Each number is 128 + 24 x the weight over its row's rms, rounded and kept within 0 to 255. Layers, rows and columns count from 0. Numbers have three digits each. The size before them is the row's rms in percent of the matrix's.

# layer 2 MLP down, 224x768, rms 0.0984, rows 200-223, columns 576-607
107:142102116108118141124137127112125139126111139137131202094119108158103114137142134136140127096156
096:098111120146133114143175103111111113122112097134173110128089148101126102150112173154139135124104
092:144163109116151160131158103108109136129139140157130117184128137098132100115098118149132118073156
093:062119125135123118107100111072121153112140153156116172138108177133123128083122121147132151140109
097:132115138061075112142112157120139136119128128181185140137126118124083123087151136149129134161134
087:145130153159137107140109149137134120146110136078149077086147113076119133149124153076156111166130
071:119065142134121125151168102137128143122116087143089125084113117104103129093129127104129091151123
091:126156146103111127146140206142140081114195140157126155169125141079139083127108149139117138128111
093:140176146083114146100156079117108126092178129139126140109147128160137157099127129135142151109121
090:145153133150117119180081077094155129164162142135126136122143103150140179155119084086105138142122
091:102100119122148103122129135109132130109098082126088121134121107162153138129146139118110122118143
098:101093122147145123132102131134148137109077140109151139160141105156090163149137116148127101109121
094:097134136144134091127087116130115118128125136164114136142137108132142160118112158122117146117104
095:167146084099150142093145117102128120112126078130133121110128160156103133146111120133129128124130
100:124125163165120144126139155129156138128094104116112100112130131204135154131170162155147127147108
097:170182103153123181111152122147134124162159146125094092140161112100140138103138154168150138113089
087:114136121176078137088092204146124128110164132129141105104128179088155136145141150100159125142125
101:203124109089134116155108154091111099159120092101078147155128159132134163128114110122131119088148
100:061155138103172124122135119119138095108118138134106088126120137118165117139099109122161134128111
099:128134152135112123144137140130135103116115141147125136146108137122133138131079132132132167121129
091:166109097115149116134150129085092142153127125153104149141133139101137121123158095127130123147179
103:087089113145149079079110154091138126117133142131131134159085125151115068157143136146151106136170
097:099144144131129130090107119119163142122147120115095114103120130108129118165119124106103141109089
102:128125097156115108151112164124125107164117138126131131129136098173137173153148158108122155110111